config.yaml
norm_eps: 1e-06
attn_scale: 0.177
weight_decay: 0.0
grad_clip: 0.5
steps: 15591
Each number is 128 + 32 x the weight over its row's rms, rounded and kept within 0 to 255. Layers, rows and columns count from 0. The size above them is the row's rms in percent of the matrix's.

# layer 2 attention value, 192x192, rms 0.037, rows 111-127, columns 96-143
size [100 104 105  98 105 107 109  98  98 107  95  95 104 106 105  99 105]
[[140 170 162 128 135 104 125 103  83 112  86 128 188 115 121 166 149  51  79 163 142 166 130 113 114 162 132 156 113 134  82 158 207 100 108 120 144  72 108 112 194 126 125 118  91 171  99 152]
 [174 156 172 122 144 174 154 157 115 112 125 184 126 136 122 168 141 181 134 146 105 176 128 154 146 158 112 145 131  73 133 130 112 183 173 150 137 163 103 154 138  95 136 171 124 136 162 141]
 [132 119  91 119 216 117 153  88 138 117 135 145  72 100 141 137 170 134 175  99  90 109 135 142 193 160  77 116 158 108 147  71  96  78 141 117 121 140 143 148 154 139 131  95 189 156  95  79]
 [ 60 148  74 134 146  88 160 163 111 134 134  91 138 107 134 142  62 128 143 117 147 156 132 124  94 132 114 129 127 131 131 108 107 157  57  86 123 134  93 150 174 141 129 129  35  84 114  78]
 [146  98 161 171 131 136 154 174 113 147 100 149 185 155 124 147 137 140  78 170 111  74  92  84 132 102 136  72 104 155  84 104 158 137 118  76 177 135 117 211 101  63  98 116 138 117 119  95]
 [105 193 121 132 187 164 118 126 146 120 132 124 148 158 110 102 107 125  51 162 128 114 118 187 134 166 124 112 158 111  71 123 111 133  70 100 114  68 128 104 116  97 123 180 127 156 116  49]
 [102 106 124 157 131  66 107 135 150 131 108 133 109 211 165  90 126 119  99 164 108  78 103 132 135 146  61 142 178 140 121 140 137 113 134 144  96 148 140  96 142  98 157 117 123 157 112 184]
 [112 157 131 141 234 108 121 111 121 110 145 116  91 105 126 158 154 108 132 145 126 154 149  92 157 167 128 134 111 172 140 134 126  96 108 146  66 160 176 147  79 106 118 103 191 115 184  88]
 [151 126 106 161  90 128  81 138 173  89 121 141 112 130  86 114  69 178 104 118 183 168 124  64 112 198 166 158 109  90 130 121  98  49  94 163 158 132  90 163 106 125  98 128 149 167 166 156]
 [144 176 109 171  96 120  92 152  99 190 159  71 190  92 139 168 116 114 108  84 142 195 134 108  95 130 139 157 138 103 139 155 167  98  77  68 169 104 108 153 154  94 134 134  63  76 128  59]
 [174  87 153 136 145 150 116 140 148 147 169 107 140  92 113 182 140 144  91 163 165  96  88 120 138 153 130 194 139  92 141 141 113 110 172  86  85 151 119 131 128 110 149 167 128 134 121 108]
 [148  64 109 122 137 113 177 121 141 147  86 113 151 119  80 148 126 169 155 125 101 127 119 145  87 132 177 112  55 174 192 105 121 135  75 160 154 130 102 189 139 147 130 121 130 137 177 147]
 [189 162 153 123 111 117 124  60 130  94 108 129 171 123 147  76 135 113 151 147 129 159 118 110 115 136 136 138 156 131  86 151  90 136 160  80 115 133  57 138 162  83 142  95 121 104 105 146]
 [157 173 119 147 149 107 150 160 120 190 148  94 121 124 117 193 143 172 170 103 102 140 176 139 141 136 111 137 179 113 136  23 118 145 161 103 106 113 149 138 162 111 140  71  92 143 160 103]
 [110 145 135 132 141 127 139 102 130  88 139 107 169  96 147 101 132  90 101 151  76  94 121 119 161 152  85 103 157 177 172  46 100 130 144 105 105 115 149 136 103 113 140 136 117  88 150 115]
 [123 111 105 122 107 160 125 159 148 114 178 126 110  83 183  94 221  67  87 181 118  77 144 145  66 159 104 140 166 177  90 135  89 145 108  49 151 185 119  76 127 103 131 118 148 121 127  98]
 [147 137 123 150 141  91 166  72 153 129 144  81 192  86 136 191 156 156 141 113 160 204 128 130  77  85 105 137  79 105 156 126 144  85  81 147 104 128 105 104 194 103 130 112  40 158 113 118]]
# layer 2 attention output (transposed), 192x192, rms 0.0459, rows 111-127, columns 96-143
size [111 116 105 109 105 109 107 100 103 121 111  87 104 115 106  95 127]
[[ 87  88  70  93 101 146 109 149 113 108  89 116 142 196  89 159 126  80 101 125 156 147 124 144 138  96 103 124  96 145 107 119 139 134  71  91  94  88  98 169 191  92 127 156 111 110  97 198]
 [156 107 182  99 119 148 201 150 175 113 172 144 129  81 167 134 145  62 100 142 101 134 131 136 114 128 140 141 123 148 134 118 118 145 109 161  61 155 163  96 112  84  95  92 135 145  94 123]
 [116 136 163 160 101 178 149  93 161 128 175 158 125  96 132  44  89 140 138 136  97  73 149 154 104 159 131 201 164 109 112 131 128 135 130 122 143 148 149 117  72 166 165  90 113 124 155 103]
 [140  93 151  91 103 113 170 159 168 166 149 127 132  92 127 113 159  90 173 165 147 106 169 118 167 162 118 184 150 157 131 145 126 101  72 173 138 132 154  55 127  89 104  89 114 114 131 152]
 [139 113 144 179  35 132 154 139  78 126 160 175 121  53 108  94 149 108 157 135 110 120  62 111 107 140 163 155 141 120 167 170 117 136 135  23 122  59 105 104  85 133  77 148 159 181 171 103]
 [125 152 121 157 130  81 122 117 149 107  78 145  86  55 115 143 192  87 129 157 120 174 113 137 166 113 123 115 176 100  79 141 144 118 167 167 137  12 103 110  96 109  75 128 138  95 160 148]
 [144  94 130  76 154 171 174 121  92  62  86 120 123 132 133  98 215 121 134 179  68 137 142 178 116  83 126  79  83 163 178  47 117 138 118 101 147 174 167 122 190 168 145 110  88 123 145 148]
 [ 75 144 131 102 121 133 136 138 176 189 112  76 141 119 141 156 135 213 167 166 102 119 119 154 175 125  93 203 139  88 133 149 111 133 123 120 125 107 147 148 128 146 138 155 101 111  99 190]
 [137 110 195  79 105  85 170  80 141 134  87 146 100 137  76 114 113 136 159  62 165 112 114 166  94  65 129  98  91 142 115 135 150  85 135 150 146 140 123 125 164 131  54 118 162 116 121 109]
 [ 31  83 138 117 132 183 143  73 145 183 168 153 157 133 182 106 153 195 111 164 116 148 142 128 114  97 103  76 137 156 112  53 171 144  92 111 118 144 108 101 130 157 139  81 125 174 145  97]
 [ 97 125 135 104 137 197 168 139 141 136 160  74 136  62 121 133 182 124 132 207 129 175 149 145 111  96 191 122  97 104 104 138 161  71 125 137 128 144 113 140 119  77 188 169 128 136 179 168]
 [ 92 101 161 107 114 136 171 147 144  95 184 191  94 140 164 120  78 120  92 186 182 106 170 148 131  83 103 122 187  76 148 115 171 125 184 125 102 148 129 131 145 133 145 148 163 104  86  76]
 [105  95 136 135  96 107 134 159  67 202 157 126 130 146  69 116 119 147 109 128 163 145 117 115  96 128 137 156 111 151 111 183 144  91 129  99 107 149  87 222 108 125 118 111 145 132  53 168]
 [108 124 115 115 148  89 147 146  68 128 158 112  95 130 120 127 133 136 160 167 138 157 139 124 163 144 130 107 170 128 124 115 151 121  72 112 101 125 149 124  49 127 102  98 161 119 140  69]
 [ 77 148 110  73 152 145 102 125 149 159 184 101 134 144 160 151 154 128 170 204 147  82  67 203  94 127 138 138 123 136 153  51 102 127 112 136 129 160 140  96 145 145 163 145 162 162 153  83]
 [147 149 117 110 176 164 129 142 142 125 114 100 142 132  52 147 101 155 117 118 117 123 132 159 109 198 124 123 107  95 154 113 153 115  65 108 112 113  59 109 112 181 141 148  85 174  84  97]
 [ 99 136 173 102  93 120 140 142 121 162 106 151 154 121 189 150 149 144 145 132 160  86 108 143 127 109 125 157 116  98 123 134 166 128 100 203 161 100 195 116 172  55 138  95  88 168 140 160]]
# layer 2 attention query, 192x192, rms 0.0376, rows 128-142, columns 96-143
size [ 91  76 114 122  76  87  85 120 121 118 122 125 122 116 124]
[[131  90 133  92 134 193 173  94 136 140 111  73 176 124 104 160  88 215 123  99 108  99 153 106 104 119 188 161 134 138 110 101  63 142  64 144 162 144  64 151 147 170 120 158 169 121 101  96]
 [173 106 160  99 136 155  72 139 159 114 140 111 128  94 168 146 128 154 100 126  93 125 144  68  86 148 169 140 121 118 132 128 136  88 130 132  96 102 138 103 166 103 102 155 151 202 177 125]
 [ 88  93 114 124 139 132 109 101 185 134 154 146 129 113 109  63 137 119 131 151 132  92 145 151 105 101  90  66 179 132 123 142 104 141  81 119 132  97 118  78 135 163  80 125 150 140 125 209]
 [125 201 120 136 137 174 145 119 154 117 101 126 148 178 102 133 126 100 131 157 133 108 113  81 168 115 147 183 147 143 132  73 116  58  92 114  78 127  72 167 155 134 132 189 138 117 105  73]
 [146 119 110  86  84 112 150 153 111 173 158 136 134 137 156 138 131 181 114 111 147 155  59  79 123 145  73 154 118 112 178  51 120 123  87 173 165 106 146 143  54 158 114 133 162 185 126 103]
 [157 102 122 127 135 136 106 186 158 156  97  75 129 120 177 188 108 122 111 106 130 143 100 114 105 118 158 148  86 144 195  99 146 181  90 128  55 123  93 183 152 109 150  44 111 156 100  81]
 [119 127 196 139 202  80 119 136  67 108 104 134 126 147  79 127 147 112 115 114 100  99  79 151 134 114 129 127 159 175 159 150 149 139 165  83 116 183  93 137 112  93 154 107 104 119 112 131]
 [ 78 100 116 132 116 172 118 136 171 169 121  95 183 122  76 132 114 117 175 163 171 109 179 102 117  98  84 100 138  79 109 167  85 130 175  97 198  87 159 104 160 117  80 162 121 117 171 101]
 [121 102 144  68 141 121 146 174 123 163  97  78 145 120 191 124 115 141 120 135 111 155 109 100 154 145 156 180 141  86 130 169 178  95 131 162 120 125 103 117 135  92 150 149 114 115 204  85]
 [128 139  88 158 126  93 129 160 158  87 114 100  83 115 171 112 110 138 144 119 129 155 124 145 138 121 161  75 152 133  82 182 111 137  72 119 155  98 122  91 169 114  76 120 189  73 152 148]
 [192  82 110 158 112 165 116 107  99 141 194 176 131 141 143 125 130 206  87  51 132 121  98 102 135 129 177 109  92 129 120  33 142 156 105 143 142 180 132  84 148 106 154 153 102 126  74  71]
 [129 133 197 178  96 139 131 157  87 122 139  92  88 174 166 156 163  93 157 130 118 161 139 108  74 124 122  88 109 127  93 126  96 119 143  67 135 143 145 166  69 127 116 163 141 153 101 150]
 [140 143 140 119 103 147 142  67 169 135  93 161 134 114 145 127  98  97 109 113 100 107 159  60 107 112 150 156 127 127 122 142  72 173 113  93 103  99 103 116 140 106 133 144 133 101  75 101]
 [103 132  92 120 116 112 134 167  91 150 155 169  90 151 134 169 160 107 122 101 144  94 132  91 120  81 189 174  63 185  87 117 142 133 149 144 100 141 138 142 132 107 151 109 110 156  86 128]
 [134  90 185 154  69 135  96 153 230 126 159  85 134 141 141 114 116 161 129 161  77 107 121 100 185 126 116 148 104 112 114  99 154  86 140 204  99  80 169 203  77 157 127  88 111  81 127 126]]
# layer 2 attention key, 192x192, rms 0.0372, rows 128-142, columns 96-143
size [ 94  79 100 117  68  82 106 123 119 120 118 120 120 113 117]
[[151 157 174 142 109  59 114 165  88  42 157 161  87 163 116  93 120  59 120 110 104 156  78 175  96  95  84 140 139 109 173 153 172  99 163 113 102 111 160 124  91  99 188 102 128 121 161 124]
 [115 135  81 137 111 124 134 133 119 120 128 151 132 180  80 111 127 132 134 147 166 146 135 168 156  75  91 100 156 137  98 117  97 144  88  96 160 156 116 166  71 160 161 145  97  94 111 166]
 [156 140  75 161  62 145 179 154 157 141 128 139 155 119 195 140 106  89 104 167 130 131 146 100 122 202 142 215  77 104  92 110 136 113 119 118 102 117 143 147 118 132 145 113 154 151 129  87]
 [119 193  93 132 134 162 134 117 169 110 125 135 153 183 121 128 126 100 114 168 131 115 105  91 167 151 164 173 155 151 113  83 122  50  71 125  76 136  70 165 124 145 130 174 135 125  89 107]
 [141 129 118 137 176 114 101 115 150  97  80 104 152 134  63 155 101  78 133  88  71 122 142 198  59 115 159 141 131 160 125 196 106  99  83 129  71 190 119 137 178 108 124 124 117  61 165 140]
 [120 156 164 136 138 104 197  71  76 111 122 146 157 158  66  80 124 176 141 139  83 110 120 159 113 126 100 142 140 136 119 114 103  63 155 153 208 134 126 107  87 125 144 182 165  75 174 145]
 [100 117 135 109 135 165 134 154 107  98 197  95 143 144  82  95 104 102 112 161  83 135 125 184  90 130 114 134 187 110 162 128  94  85  75 140 119 102 115 101  88 162 125 134 213 133 165 152]
 [ 78 174 102 130 134 162 111  96 196 180 106 102 128 117  59 132 146 101 172 172 180 119 145 108 155  88  92 100 183 107  87 170 103 115 172  90 150  98 162 106 186 144  92 191 117 107 133 137]
 [132 110 148  72 139 143 137 158 125 146  83  87 160 112 180 116 120 137 147 120 124 159  91 107 162 161 150 188 123  83 127 175 188  93 137 175 139 111 103 118 123 108 157 133 127 125 189  81]
 [119 140 100 183 135  97 129 138 159  95 112 104  96 119 156 133 148 156 149 108 123 131 114 133 143  95 165  61 160 127  85 171 126 150  79 130 161 132 126  91 212 101  69 111 183  71 133 153]
 [190  97 103 143 105 133 106 103  73 163 186 161 138 118 144 127 113 202  84  58 124 130  98 105 164 136 174 114  86 144 133  32 146 144 118 150 129 153 116  77 159 110 139 133  85 127  63  84]
 [121 135 181 184  91 154 149 137  97 123 133 121  94 166 166 148 173  93 150 130 101 140 130 128  75 146 132  89 123 112  96 125 115 111 119  88 141 116 132 155  62 129 103 164 142 154  95 153]
 [157 131 134 108 121 136 131  59 151 131 108 157 142 118 156 114  68 109  98 122 119 120 147  79  95 116 153 112 114 160 107 136  75 176 117  77 116 110  98 126 125 112 143 144 132  97 129  95]
 [ 99 132 109 127 132  73 130 172  90 155 142 164 102 167 127 156 156 110  99 120 167 116 142  90 134  80 167 171  49 186  69 121 136 127 155 130 112 147 128 143 122 108 152 113 103 162 100 127]
 [140  81 188 146  64 112 102 143 217 131 157  78 119 150 127 118 126 165 114 164  86 109 112 112 195 118 113 142 123 102 133 106 156  75 148 179 102  67 157 191  77 164 126 111 119  71 136 124]]